{"num_hidden_layers": 16, "hidden_act": "swiglu", "positions": "rope", "qk_norm": false, "parallel_block": false, "init": "normal", "max_grad_norm": 1.0, "decay_fraction": 1.0, "batch_tokens": 65536, "max_seq_len": 512}
Each number is 128 + 32 x the weight over its row's rms, rounded and kept within 0 to 255. Layers, rows and columns count from 0. Numbers have three digits each. The size before them is the row's rms in percent of the matrix's.

# layer 5 MLP down (transposed), 704x256, rms 0.0503, rows 215-251, columns 0-127
105:138131083143130126100077108138132137087136049074151123116164062129132162157129089092112143119127150125133105171190131124175115149162128148138076131146164161158115128128071139134153180133151080115156123146101160164092105102114099150102148118147110175206150128154138098054132170136147135139160178138104144124141115136144082139105102120195123134089105139148210168112098120076139192138092
107:127136132116084132076141124135116158143087171175236118077149160124198156091166111179175128096166111164096101080173140083098172095084118115180149060179095140079071145095172130159164144105123174132112121175133185133128098135117155098066107129153109138102090140152088144133165098114152153128156072094134125132162139095085176118127175139120049143133175119117113136123129070183182096067121
099:122096113099134118092096172169144081149130132073128159091126143141164136137120171055163116102179151125092172081106123093130160173154098095129107167118141124144143161162131194098132168092066109195120122162134167137093179119153147090075143134103146069104130157113121177184108158099106096132130067097106133122192175120145201148160119152052141128111113121095161087126128122091146156153092
094:138127170084175117086161141074099144111101171187120166081127149135174097135140191111104135122135096146113070092088185181119173162120125079097047142154151110173118149076091060156159137159134168135076105100094145098177139121093185129140128163133126132135070096094103107099175092139142109160126151117169129139078142152071155141113087113104145098046139112094166133107077172126145122136165
096:161118150184156160133143122132146090114158112121114150125031112101164180185093146126144156187140159148131128175164121140080085119055100125144143141144152150081139101129150061111151138112174130092128113152053112164166157123123148107132163132057167138130107094175072115081149093151201137103146081132102161121137134130167116118105132164113192165119162127140143125096064143098065148123194
107:127106113089152140142129115145088100134135183116110139088189098125053105178123164117135127118108096155172126143074064147132136180116108096105132173189135116091104142155167112128108101154075159150168135152128104116169134048154086084113088176101060175089090174178129123114112124116132153108090089119134168128150149173169099176107125178135090163140109125113140124210112141190148111074090
100:098160156145124180142183161113106131104108116108119120156127125140099147123133119049039111139090069151044134103140117118236085173108146096151083165102105129153101112157182120164157125100107086130134173091162067153139109100174094115118191119168152127134086104136194171121107169075109129148161161123099163131151119096129162148126147147091185134162166147140072079116147122182167124136184
105:165150150133145189137083105116126102149148105139073118108134119073132068100156158152144143103079112157151131157126117076097072130102111201154130146160167085067164105093144161069192181139122142087128082155094080162098114146168136178152147133131149115141175146129118051142179151137114078102156132085124115074120159155175047143127092185091153179159145118092173147117167131146134170125098
103:153126129082140193207140133064107130120081152164094108167116100118113105125107121181074164146122070139126051103070170180136114078139124122166128169124103142138187154110142141157126159084190143125101128164163112163112125182079149118162103106156118138111136164146103128124130169122175172098097099134094121098104102163154086108119088061183141099129169027080126140134125095089149110117093
099:140158086098159175138122152111173140159103165064182140173082158173187112131076116094119075150090137144137092201164169197123167101026152055100170153098151152158131128101128095129154127138147168182068107086100149138109161125113133152115177156134103057130178086148105144176088171128129084117143139157125116168125157152161148125109108120207141174143143145075095104068144138134095105166140
096:188099126113053152182127143148140132077145127129097170105118131130116145145176094112139165099170140075129119207132125167129154109122124128125109163142121089105160111102087116120208161135141107073087080095123125144088156139126116135145161156133130135180123044125123096108165128115162130112152162142127140113066165053164086162109136100070117117038121115086096192080106108122136168150124
094:168169167161145106153218143084109156137084102190145131099143111137110164071154131170126149145083125119136128100180057144132149112108186155139166123076119122179104105104184163131085065166131172190129129144118192145098113099077140081117152096084119147177058154146107131132188154150094130154152113127164130083103083075158105111109156086104101152086160104155135171096143102176139166116110
100:125107090075111102115096158122082164166142144111142098090105149106103161096129165090140124110166104068099200115063091113104174108126129104143109098146069126146157126109176176163196142131088113114121119113117166085099127134118132137107095103097176075112184136180118099120135145101131154167106103172196121143182126124139183115159108125156089194150152149128115150116206152061132164112110
101:154080112166162116116139147147081135132096110139145134093066120071121110140110152094161141100177183138134145113159186109108122086104076162131161148166157116133171107140174100095102130098140163107063137165186128075146137163192163207040146163174170043060189161124140171154141157104159103148104121173137138174159145115116100138134124149133173128149123152144142126208132125110103134158110
098:115129121100114121075130104170127137068133207120099124106166107081148094120138106182123140101139143145127101173094118178103122121134119137097052103129051193117125146119166099110105092108113134101098158128137194183097133174197093178098185156089134116106117169120136110131176127150099106126165151123136103125124105168106136154176088204103137123149123124191076090074155082185120104111142
093:133152143131138148060110082071108135149106140114132099153129117102088128085160120168154148178087094121094146147079096172082151161169149064124112101128112128099047159111155160161150187147165108159163116114125152114156119170136144106111104017126146109108136159189102166108169203115106115155149093126112114091116193089089120080138106139110098148122098150114116113126211109115138203164174
101:116172124183088161095168140123104140145149131137141094151133113144086109109106109100118143127113122121135085194091128092146080203206123145157152177156096162100190174170180120080079193162172108123093171127126146130155103149127119179180116112093125167093201087111094118071145099108163160097099164104103137102146120166082152076112119096133085137122147151156164171146050100149078074138098
101:100097137110113110113117089116141130175112178167144132113142166062161128182089102130111129148158137110184157069087123188150149142108097043083150112092092141145101111084124152166130154157105149105074110127145147163135140134116208112146139139143149141155063072085151087064093113169159101105106158123125142135124181151093132157166119114112114108109141122140069135137154079102097118157111
095:175137174206131115133089067132138142096107078132188145064102108163108130177119082140117113155132157148109115133147117133087139187118085123116105143106169100155164119103184178120198209135142175139144163085071131121078108177117152092116099072142140119140107131167133063098110148114112146179104136143139113111098141099160168092167122097160127178113141119087120154150159137148115114165125
098:107080144140151088131083177181152112118149108130114188122133133171151094132137167147143164154151116112101170090136075143125080143153120110109131109123080160122083134100115092172135106135166172142130146127125114167098148126092126173102114048108116103145150132089072031074137131128099130088164189130160106122126110116192141128145117127108145094150170141123167126114068161122169103114078
098:146127172162132168145110121120123131124098122124151082102106114165101109126182138142170128124130179156118132089118155148120140141064110175145138183137207193118147110159153043122114155137140156143088135170107068097145129078112125137167128153093139121120159072172161086166123089119143145114110110133152170080140110188142179140097097178129115141087088093122122154178145145106128111121092
099:099157106163080192118146133146177134116174081117066093142095182106118146082166099106105122120163106116117128138139183085123213124102099126131088169111076099132146076127117154104147089126135095070149175085174152176146134114191129138099134105132141108125095200093104109125170061139162165077119119144144150124159064151161064134126142083152096146126096098091090119133089192110144126134119
100:143151130110164187115180108179186148146072133135061103142161112151095165074109118132100151126144107092112117125187073130118146169028171130181137164152136160113125129134160164065154109124098103049102174144184119088115102086079120130128123114078093152142104185098112127096129093146096139199147171128122125093140114070149119128113156170128144154115130089129121124096106110146129165094147
095:160093092123088167098117142155142135177074165156179149111153112101176124150132123100088139109122171126156156121161115195125143133119053101063132083147171123166139141107110080148119105106108169087109103191198182131102106094155153073131077109110132165147180100098154142102175140145113161094111166135202181192104082098166072184160115125164113123098105126152169162143158144045118076144120
101:116116154139138195121169135099106077168183128195152151095179145080146093136153116107117151078116116136096081125153089155092142154132198174077083115124128062155124125165094126117108109191097063133096121126110133134136100172149198082126152114125072158102138110176137154140164115181099153177145155100128081124121110059123148125087107175149083079152095186138141162186123099123128110111152
103:138105138190110120171140147083140126119132109138073131092127100068052084149165133124132196137132133070096100141130131106132155171138100162097144087053146156107131092130134109135114154129089089112164156163100150196102150134120143124153125127139109173148145124107098114147125161121090069158073142093114139150106121101146091156124163119106130085077117151090083105154131159095129132138138
108:190208167125131147136133143127135128154076162197118140131137150068064141162137139096164141170132141123109150148157127078087167108182172146132161174089140192097167141096104107089148118120079157084191157132157159060148112107127104199166161164125097164087104111095115134137179115098129176130125146068154157117135125140138085123103121112146152120136102105092133122115148135150169138105150
099:116168185157123154107134111120177117147175125070092100097173175099140140097122129158139154071107152107117145170124101134088179130172167151099120140079116106131155178092065167139091156116167157165126188074111111150173151142138073148112149127200130188126115171121170102162130070138086122124092133120174169151146112151128120105039095131105067088108070140113166144155095125140112164110172
104:139162128124067139142122090203133135122109124144128152115129125131114141139113108131072050166130095151064093106190144145094179110123094135169119090149123086145092151141179108148134076092066115122156143150143180013109123080151168088100109110165167094089093107176119175140164121158136108087124151147154112190107181142146157116113125122083179060081168160114142074095097129102143106121142
099:143183152089120087145183165140117192108072049117134133054098121211130121132127161134078143140124195051133183100179104151121144163148087121200101101145174089111167140121102063131177151124162164110123140193090180090124074154139162185138083176126115127131090111178129119135158118086180119168121145089131155128134150119105155114130148179122120160060115121077053122115119121143087098163117
100:120185114113136110136117113123151073126137113148187138125099117129115141087082122170132170159103095119082115135123124124135141190062162136185157156047126113082085176112133143165172143111146175180179116121166100102106091127104165130198145184077194064104122134119137160187193101136147115111180101099151159127172088124132106091215088181079128097132195137141133134110103109094148075142124
102:116150187116078124063104160117130121160071106089157158110149122134077147131156163174127210198142170115138108141178135100153132128100126201063135105087136116097077150099138101159114116069094148088154066139101060164177094146146179125141212151061165132129100093142111147122109109123132119162106117140126115146116136111105099109093114114180048126153116166102149118134043127119139129126119
103:107134177131104129133101218108122106234125142117151154118141096115102126215077110153149078139132103145107125141099085118028122154120178101121146119145139080142119110076131132130098114108147109095115108102110203112127064117098145175157104157109139142145122100129141155130129155110153097142093130135122179117124142094119096039136122134151178140098208141101152137098083081200109147111136
096:195163109130160146075137143134143117105095090119162074112146144139121086082125156055125121158081118120074120079122132139088151114105106107127126141105139120143089181086085135127077130128112167043155112129118145167143130090116148171125121140127105115162075110146149198082090143101105115141124070102094106130130161146058173091172114109166134121159128106124175108157101156089125076092090
102:093121142127110114200131132117144121139158160086123137160153121121126102174122160106126161065142175118162119102136079147113115129184097060167157125123115143160086116109165133042159122054101157188109126146085131089134137169119119119111148159140044138161084156172142092137097081160140120140095120118151136152175121078184095155098142111066092175118146116115128200194093170119108050139112
104:103131132101133082154139145089047138148125138146108112136140175110108066107120130153111067145145111108185114202061126075096105112080114154181108150194105067146156120123090063135098135196123164098170074134092158148157177180137146144177117084155142158188200079136137184155112140135140118112092205107101139166141091111170151157072116111099125120130160172088125104186112119105181049065126
100:158087086120129125144123124100079124137102105127119115142142132156136103110179112068111093071123106126133161168146179179112126172169070143143104095112088122122175110119095172154121179099079071152138110104130160119082123130085205138067149103081093080070095142108135111086185094166160063103171134123123108135106150149086123056176121133115088131110133134144095123117120123096130118126197
# layer 5 MLP gate, 704x256, rms 0.0509, rows 216-251, columns 0-127
107:133133182106100138154112155125072091131123119155156120164216139142172105112121133139113113132135120093137168156165136163160126130108111146120113109133113150158138114135152130153101156114118155149141124087127121105151117075112119142105175169149172132177113135114154132071165142124144136116116173174105093109067059083100204133133161130110118107133087114183075197145135155149205135196086
100:137133148118146155160114213145141138099148160145112161116079152179118208112111109111121086129182176091102105096127117129148133150098138113139140197118125137133135160149167090088092125141127175185154142166138131114086175096115136118139134149128122114132173175121150101091099184119112111106093144154163107097158102185130098134130122116080082061078181125146162081083206131095175122152096
092:155102075101153125092146103110199051128083134158175101181048132093139110139142123153103186160127139147142109146125156120146126143192107135146059121180135133133122105095113132166141120164165135138197090149134128125129104099077123190097098109033146098125192116165103167175068170140128067128138132134152172156092192147123147174117154094064111091129087120132124157136201117159134132081128
099:108164141076103125109120184118085186196119111143111124112123143159162148149083129115088124100120091134111171131080139120047108170141108170124157126109130102089074121135156143114086124157105148141121125168080148144141090144106138133126149116160110105134101110092102102197148103067164107119113071138132175129134150099169084102179141092113140076146081093110131152179155155117159110148097
103:131150146096116129124190115137101164144117134098160159139128110169167160144160130108194174076084103112082123127186115126096142132119143051115176131133158166061172079066141190076122116123135163099118161124158076149137152098133152162119148084150095146091093179152128078116128136157113142163124187161080144147111133077094092089163086132163099137096103102118114148130131152150224133131177
098:165120153122121112120127130170101099143161157154068102140105161156113192105120155102138166065063100142120123120093158159132123082101164149120115098160117193137168154077144145168072162143100098121124155147147076109106115155206118162154219138118159070134200130126058093149179163155118168132167180114115104103154152127112069144146153154096090104154117134142121148135199089168182090075154
101:126141133109096066126128111148156191099098130177125120094120137148183143145133174162083101191173115116105045120165149114076076151080139113078161119121165211127117114117140168089142139134144127145139125206108101171081174112088200120141134104173130086132128163088178107179082105215123104153162164144054108103109165126109101137145060138118155197094141173136151143180103136120059123122101
097:123120184161138094133154111130126124101121135163144195105100078130090120180064179077135121112103136187171113021109102141134166155157131177099124134123157183122126167159132090124125163134130105143106134170116126105164150056109156144096119131093096103117181164136162118111145144083150127126166102126124179133132182068137088132123138113098099127130098109127149150133178124159091126207183
096:148115146133153117122148095100062097148102104096192086178149136153079144149145077200107150177091084138170163123133116156117130133118069093134154115142092081121097097110193082097161120143152130094182116111102154158120092111143102156088154152145108148144152140128154119133118134181161074107108065123115133129079086108122143133093097124139155091172100144061142137100081138133097135107155
105:112117089074134115095070116123104147123126184100125161149178164149085060072133134178121149113142091127106132116131125111048064080159170098142136143099150118135119104124128065141085157152114107162169171133124117154185123109156129109130114163169098105182120171142086094135168128096158136114110105113102089184152111121101114143171139142140101110164111129086146066205151203172137162073145
093:131130134120189139087107074155139090153173103060116147072099088181154094114129152119137095149169158159088097153123159128178099152107183103087139145174125161120148135135114124167097133110170100063098190164096108133135133114139121116160093132165083115115141109128188151148153189177096221140076079087115111187118151178119116105138093093123111129072182151095142134215123131113044108137114
103:143074131113180103133157112153140164172124168156176145133111143080135175151150173136175131097176081108105164182145129091122054121109132130156158185147133110129139108115102145119153152154141126116132110165145103152185148109150123162129137168141126116111093151156157063179101179139102130133137130209124088152150113127086135125118185177134089069100122120142127134078175126111131207112118
099:152146095125103111079138162106089141138135183101048141140120140150169095059133142144193138156101090118068134099082117066082152090152115117136117133139162183121119116167139106114108044142108099196117148142150173180152162136120123126145150125177118162185119128146174151163102100170129140203140183106124157137079091084131159129138179132112083067149095118163136093038085117128117112077063
096:082166131081122143153105058168171164082113134160102096072108132139154106172073114063201161142170146163086106151107119122141147067108146166071110155143162090086099133137166174121160135137107170103124180087189143143111144162162124113120124142128100153088101220181124139161108158147106127109112129104148124152142070129165123060140142100116126121143144156140131093115152120122075181115106
096:117118022155064115199120113103094138119159158101170165182142121141091118113078152138149169116153120138153151134122159154138156125161113145117125178169144118097135101079173139035104137192129155140116149146161118145117077093057076111146115131144133140138083150098124137129088067102130136184147086159127146112139110110149113100133134109096145135123148138103122171112067060078094078070141
106:137124152157122078147118165154101186104182144127079121157058155153096135095131172115145162138111111118150157171146148165121157153092135113091079150126181089122104149120110124132198129068127209075113144170162089121130211126209119148108178172170126141144123125108205115119120109110119106166200087123084123174180086143079103147148068101135069162118060144106104131095149150091124149129118
101:133112129106136144094210122148101102117190110141110149113131156115116134226091107110180123134119116053156099135129116126129141138125165118168111139185159104136132149145113193146150126163110112106177120128166095115168194106184143123137118101156141128171137167082108074185078108165135121090123132168197174139213119102127115113140122147101119118137057123069125065121162103119141151081124
097:108135119121158126174091024158086160150146097107145107151136118137082088138116147137102111099135105148139101156163128094141173141169071142093151140143202142138094139122132182166154114157144232111105116120068130169151108165143129153151136141131076118086146171050135114119138132119125127141079100127133084137127144083175175142124115121138123156086136108175114130089176075105118057186104
093:144171093138068143115038133127084129115140098111156136126157129124116091180075152053154082091100153173059131159059132119133099199163122126139148131109173053117121093059110112087169116137133163163094125147097176092145176167120152106135142044103136168119151129036146071145128115093123126150105170175107137095123148124177192113101091118100104086037116148116144151162101133125103132136122
103:125084137146096083103109209126115088103109159102167146110103117191174085120137147078116140106155113115186177138108175206167055106141161110197123152158114112139138137140076181106084163166076096140180141160184068094193166152143143086127107105134107117178115137079083082116068126116148150122145145126068119076159163145151123098115107142067091128155195153100148093122095135181153168132158
092:181120116095100107158101115111140049104091135177096137062117201151179094205160093098112100085127110124095126135081117128131125155132113149102209110165069181107148116159169145108131173170134172131104145139089128172136105121152114140100136110159134092100137122094117108125195144123080063150082164125136130139121068147136132050179105117097157116113159173119134118175104132122123171131122
097:095106094124157142174109137036081137081168094068091125121150138166153118133094117020078112142158127043141126146174121105142111126135105112099119106142165122202105152121144150147107120112084214164111082149125115139072145103145107059113099204083092113128078130119106108159196154089146106096122140104170137166113112151123160138149146144128136115090141142146118159094174187107142121144140
093:055104129216169070132154199119111161150163143097157121159068138204068087095156125147099132063116141156093112155140138178133108173192122144136089132169138122162124117106157167111187133134097138132133126170174150155118140082146125127094098123083095136161098098135125186083142176149152104174094160155128112087113060160132088088158103192159103091171181130154086170150127187176138134149116
101:121154157069093172097132101155109098120179114129101161084166133159124098114140165124138113132126127135157145121144157112144151111147138092126095101067130203192047156165103182096123086118098133093097152135124150124162167111127165134130158173079134126107130066152150167145113141124111154164066079101146082136156151173127145091142070136078153149116149063090179118159089174145123011150162
101:108192133100175118201132054135135152110089169105118099139084144128077155116076140157145151136078067176094050188109148099154119116102153140129126135148188018170109147137120079129192151133165124119101120109179161109081137136136128132110104144144146129104132142110170133188096126134125161095151153151113087151107101108110131099100095130134122113120085156163072108155088109152114161171091
103:070075117115101133131177129076179142146102154146141113112138164099144181151141170151136153162107109085077077145152100160184124120133127151094169117137156069172122128110145154117135128092163127152065092094095116071183125140090165108108160145107111106138152149140156111140086150068123106077141110119102068092159143117103158078114118083062112111165142078173178144086135100089091102100124
097:086117131163141172114128127085138129144170141139113126128139138149144098132141124149199124136154083126092108157156133160101123068097071113096109179120178085148132072134134122144144187131104149135150136200123088137162132122130072102091106145100091099173097141166093121199114183074168109084114126086061138148154142152129116126149086124111125129144098119097164156134157177121148160157114
109:167119159062134137131080095122096145131084041211095120079131036044077133120046135139129140098176093118103139068102095143074118072095113131135114048148112097121095110136066115150090087134170135167140102085116141133128091095092136183123128153130172132094128175171135070133097120188115136078133148077130104121132126159174117154154116108103129091150104157128161120083139107093117149102133
097:132065071105089130183094115159110076120129125182087157141125127153121144162153106145147116077177125044119105136154090087142139162096096141150070097172090124086139166147114132148094172108118176214142132082099133126194093124104073095172105094091058132118123154147110079134143166140136101114156135156047091099112104126110131154151141103119064110127088148176127175163129116142122166109132
095:138088080112164089129113082165137120081139130108128074085112149135144100176112157197174089184126089058158110112131137097091126069114105107079117129156169121149143207107168142138143136145139155178092151083089124139140158073108130094142119171132095136089103132114076090202195140168083148126220177088111134096096121128101112091117085133163138143204165143167181112087178160129118120178146
099:163095159110168102155136054082046087101119127166138097128115088113140145067061146107088124102123107144070153061109107121162091169102130143106121123156141180121115144148187099068141153142147084123122155160110065113133110142137148139149124110161108091141120112109164131132154120168086094132159093145145107197116187067142170124124096129038076133110107133145165135077109121062092142150162
100:111106158136139127090102136176143093162130161125137098124138136131124142127206149094114119084168104120117116124162133126051125114082130156127128089151148158118119130148126161079105079110132085129022129138084052123119134129094104127158084105110162097150136107191161163099095108174090161086098174117163141200116157093146172178120142143122187069103122176154130133128155125176133158169144
096:076156116118121141078070097127150065186147118153219143148114182157082113114098061152170092152152120103175103187091123148121123102089164118128110115123176162135159124097157110186095167091106057117128100154131116137178142149135144135186114208148100097137149146135129109139110062139168065122168093138129127151129120087189066096194147163133083133187149120119147099142163122166107096108131
105:197111186174148092095099105084130177161136092138121142106106088139101095106119148095136184080080143100133108152146143094085070123149149105098146126151111112108147159100192064101190211132123189118175146144120124168154162096120120097155158080115149183146191135139144086101113110106088100105173208172151096127177126098093183178141125134111124127093131173155112146096162214157123116156113
103:123115048127139173080118157162136091169182131108154118165127120165148125169101090134130121120101140103110112079096083127142110240089163172127110164123142123128143107082145173070108183152106092066082164179090084076104122176091111094071137175133105107121182134086139112098126155139139110124085127097106192152165115135094116119170174089115145160205140127141181163165085131151140148104100
096:110120109119187068203141107219105134142145136136136102133085147124106118183143153124114127128138124130089095104121113081146140107130167119096149110070143079135141155142139144166174118138097127169084140180126074111127143121138120120142137187106132139166125190200125134150175163101095134144100104142127141138141139134164146151134142086155076166074149184161200109124124154113076093117164
# layer 5 MLP up, 704x256, rms 0.0499, rows 216-251, columns 0-127
107:157108143151145136163107103166090105146111127163177116112147134148186076096071131132122187157142120176144191151116129124140163145130173179157137115095214113140141140207135097177137152058175145153135107125118094130082104085070077101143161065131052164132079124131114112085116098136114155092160172170148123118143081058129110156135148111141130114149131167095154163135136127131123123135143
100:126147079134141146114158111140114145137119093121117074161153127073161122074092106059124160112093170112128153142098133080136090090145102158095075159121170153150093088141042207151148134101154138148125129143165067093139140135100139128100057095124098178150179123059127148138158120213125089148173073120130130138110137157125112184077114136150102156186138085137159151144124128097130152105129
093:101078097190125166118140154110106119144140167108138120129115160127121138197097157085154134085140102100173130090106170088068084136149114149057127077162141113148066115155099122149152172053101100122198084148137111093120160157122084170170099087082155073108111131158164094090088129090111111105095100124163205171048129101122063131127132108084130147149126101173132172175143153133163142108084
103:073120137096177139085140180121152155127178169114113181136093116090127187084148149149125131095137078136178161056071098107154121142158138181107116065160120066102101085127109130106162133109164116099125107170130138106144091104165044070153129092140136149127129163140161122167147168118098159083083138114164133150108103089108154122152112083092128120146087186154051145072157122127135143185129
107:171079069114155089137136125116141119173118214145184121106189102140070166097194157138135124139104096091155124103123131095149147118073134157164115191136145094153099075127131102132072164101150132061092126110136098151037118170105108133148103191143078157037129151121137148134110113134153142091069157173095107156184157122111144125126089088117117160094187135141099165094074131112137114103108
103:194181178080089110145129119122119097153126153119157152219159190181058170098138095157087115097111104178187172137098078128152082139124163155129084114132105091132167093118124113167077106117146086146065096154164066114092123201180133089091113111144084136155101127127132178117142211125129122143150166133108103131124136155147162152125143140092191136077113114181120136168134119110201107137170
101:161172140146167076169098167083114142125131150184151136150227144137108112099148120123134166074129169113187103123110150153075053112134079063165132139128153156137142052084117105136100131178159130160128168124150170130124119128092133132151134161141140098164145148137090072120107068154153161164148111077104129072060150157088151163161117114145048090107136119156120158145140075117152171102138
098:151151221123145160128176134122106125118093180165093124082165091104091152129103129100140165117134111220112094101071095158081125119163086145116138125156148132104086136140129132150091099138132116128136078145162141078103163124170132157120142128129164109102197171172135130131146095116171143089086104166129138103163148143135117146093121126171112218109156087041150123136171162083146143114132
100:130151185128179060128141133053125106144160135120162113066195126129156070147126121132088113176095136134138135130107129060124090094095138088166108138137125147176107133151155148076109101141125164130197136124126075168153117163085159138126025143143076168128177141111167154141098139104116161127160131178190149119145173103139130156134103092146130080149125239165135110086114120162150117158136
101:101079052104128127142146130086140184157139137213065165184130110082113179107116101197099134128150154100099156115067120126137103099117123132172133122128063128100148102108081131152127179154128088123208166105095134152120141157110167141154107176128140153114142147099059083110150122144146148170125144045106159154093130130076067101118150085127157183108089090135123110104143102112061117159117
092:111123135082165134128111088128104100136187175128189106133138174141153187133167178139109098116120116144132168107148116129199134178127139076134059082107191154140130084112136183102115132056106175146115136164166084112146069034138153138162150154164100116126146088117161181119130080108118136128099112124142112118071113159106139141102118066159102151121131191168177056172087109095101141171123
104:128106135126087142156136163135152131135140145173110092149151189056086184191158153124155120158131139024088147110138120156103149116113122095144113153125104094116096123166137180107185153072136130141136161160098184127126158126094094148168057140097140091110167177174097121135137108141126134101185153185154140120152123170086142160100131132097088127095187075054168121113132105117199131127115
102:127176108105066143108109164100122168132102108111119106086113142143098113149076145113100181118056116184150190099159105144151180087084153127166117101098124094128089129068144054132103101131108089105127121130116088172123079103097151113091108130140102106138118123104131085081094085050134082112121116096156174124094102109148134079147140135169110197079171110118088119101203158112138125126130
095:064126027168183142131103134106161100137114142142120135111141201155090117088129144186067171108144119166135141150070087121129144150160123122109116134155126102091094096116104087113161146097105136119103118129122143117116158147106096160150099117151116156151131139130132143150102098203100098129136067129092112181057097110123104121068104100129085150117108117134153131191206102047127169099154
092:084172206130125155091125106107096076163118107158082130105101144096126125035101098115120085144141126111101151125090133087136127118143088164081109093208170194207203114114145147150120087131106187102113103104145177135135070114140106125126114074155131102159167098137113154143133171113111134119041118164112127105147136144178129123152091157101163132167092145114111150131105185131138121123127
107:104119175141113108159157120194130151117098138141134081112111155089116157163122110124181140090067093151166089131130122153131116117158092179167137094134117171148162039060128123174133086151135154147157086099129156122178074115204145125144117148167116133124164137147135105117152105102157125169117113136092137174129085076086153141159128205176154185104148121152102143157111096158086112141100
096:096129183138099103144085063138139124086128120127064126152150147118129177075135168100122143167165122138153140134147164083151143135109116095081075157118125106140161101091189115130129087158143144135070083081119155193100093147164224152116176081070151177151144113107146095135152161093088133101169145067056110183128125150139110142069161120199146165096111135167127134119123073112170190122134
097:091148148104182143157131160183104158096170202094062106197141050185110097119144102119152146189125188118147129125132081090083147158122152144129070158100124136154134155137149148130118170188108115168103107140096149088152108165094104125162150108098135118140182133102159074100135131118177132122136081103127076117120163134156099096111169139154117143057133122121126034128135086157132061133097
093:152096109119148155167135111130127132122114171072127129110162147146115119103125115171086137183138188134207184092101131150092089182106112081130083173145093193152119168095140167205120113128103073139135142116150107136192108105165097186163133153114113164141098118202123123100171155155096199097102136106160137084129110085102153163122172116066169141114170160118158110125115054157216077082114
099:143137149145049067150051159155188140102095142172085154127196124088123070146094152134148125151136152144119141122110134123163064131144106093124145167115089130114147158139142135129114113130133144145121145111118180011158145066115155179165128109108120082187120139070194160156124094122151161159094147130108173147103142136082141130155137095125125137088154118169134208102165107113088115098166
095:100137115109108115131123132124131123106144050150028158102089111142156151131093158162139125099156029147124149110123066086127120135110100116135119167095120183149100149059116121112084112132105161116163119146119135126116145055131132178178128082141143047161083166130160114130177087103111114149120171156149179158177108136095143111109122105113123096117177110083127145129099157086166160165184
096:168079062155111156114137114143082183165126126162107106070102158121114106118085126156087152132103154082099107133133100100107201177062095106153124093147148131108144134106164086101132178044090182100174135151185175185107080148131117160141151100124138134104124087132141073101105127190090114125148125163113098150133195134071176142139131127114120147082143107090133126161131145111102156146160
093:177152123175149111133084095160103107174090158180141131135120149140122145161113125111134159145144086136097126092154156106118156093166139142193127037149123213131144175191126126049118119132162137134145150129083135159119154073122176143138124187130132121127126089128160169155107126125144136147130126122145169110087121126178150109087089065101156124100091125125126114119175080135152083109150
104:158101120136097122138108151092147107172131108112091123092131095153067126126143145090154180132145150126096094073162171138168164144136122178138128119178125102082158159135152147154092115116136138167152156107113122120162125062119132129127159124156112085118077124142100058131082089147157214126133123134125129131114154112043176147168103110116114165136152137136132107123161101178161104063172
104:163088125159121123107156122148097133086129129120131124152110156195159110103151129118130096069117159106051141110082154138156200168132081116112126131107082134132171128085147172124135151141097133160144150098102095128103103130118152174135166205085106109117157138132180118183133132118109161134151193140085162136139167177152121141095183090174127165140083150113144139122109101172096121108117
099:144078132152138138084107119144162093122171139141059143065131140128133152132078132125151169079097174123104112125124129139139188146180119129141087130128143095103102100120147092114082086189135071133130153152145124199118116163142175130148181099182135098089169128116120150155170176137118135127106109018141123040122106114132065159118100128141192146194143122129195088173119105153151117105206
099:059149100072127119067097145114130117143171071082136093114156166154167133120117161100150088109115112102120073134081083181037150115167167168135147135135147109129079105114106173149107161132150081152155108096145147164113132142147118098144115139153120152146118127076148162125154135182112132138110086108082115076107131154127078125121088128090111151139073113126129119123086135166140144128176
112:161102091127122085175147154094144143073120133159121189125098181093118176146116143148048085108161122111103129135123140124174125155123161165102142113141156145124131126151096162105092173152120093164163139073103162110113075125092113085103106126180148090074138141130096195169097154141151096084046172106112119140151158141165170107162156076110099113114143059077094155151174112129170114090155
098:095119122096132145098139141103162142126188126132055108125063194126155157140098129081212083086126123144140156165107132122060125138139101091181143136140128100144152136125192108088102113117106112130100109191146077132159135211127168144120174130060077121137150075154096109125158136135132128155123146099104147180113108103132120068117099127101103151200113097173138151120127175182185093172110
097:164119104181116202072178104141091142134136159146074065122142128128135141145135100165157130123159146123155089139162161095123054115105113146171152169123154128190125094093147105169154040136132149164150120127155192087081129156137141106141132126136120133145162167097101119132074116094095123098123115111113119109106148153190140060117077133119153124129103141158144152164059182162100037182133
102:109119154111103086109116153119137152129118128087136135178121121088119141098170148102167147147119144095112156180205163139125107105143078098087103068096135110152122129101098079109126133126119173121148091173062143168104130115103125111218183135127117155161122116146083156162178106116072140129162137136041125093084157127094180132166113155094111089166163128095158083140117162148166143132091
097:105094154154094131143130103174142132218106095150110079078108110126132169091174111178174138110105139141162106106144098102079103153149137174098085047165086094142078089156126141120128155174166126126130105110084095101138095122142105146119061084145131131100135180145141111149136159139108159112149120148138085175121164089153104176043142141106118111109121103152116185126158098139142106095163
095:152137090128107109126080098112097073152176138180181119181091149118111108152140108124205063090141154095171098157082140076103066172029140120149137122164154117120076199118096103158087170163048106133163089133152119126108099089107127168165164140127127100136142135157123097130070118101118131153131153130126128072091134078144123125102051113155127081120097120142174101146141114188173159131127
101:137137114165093098172114106120121118190160170077143151174069126102112115057103091160132105094141142092101096190163089146118095147130133111119057121102106187111171113190119089134168138099143182126119067165097130120097092118155112141144136131194142171101092043138073120159180130232159139126052134155148088112083097099111101148097094173101116098138084111097121177192131137180087130080132
100:145131169075095140126072221167121169152124096079115148149061124141109097173146106147148091141098100162084160110090118118173112156099074083107111187096170079100108093154141137086179157098108183118098124136096157131143066126107079141135091161127080094128119127100126108133121180104127118126071065107143156105182138092124119180172045148074144194146093152074127173168073181132154138126097
098:160138101156150103119138072062123106093142108106165116101123132119134076169110111105127120142075073118109110131064120116153147139198052160100138163158100092147097085094124130078112149139119050136081151085117143088081107173153091172145136066141113172105156135086156200086109116181153062115137139099135139153151100143104084182128129093161157112132153114104172124149164132130118159109096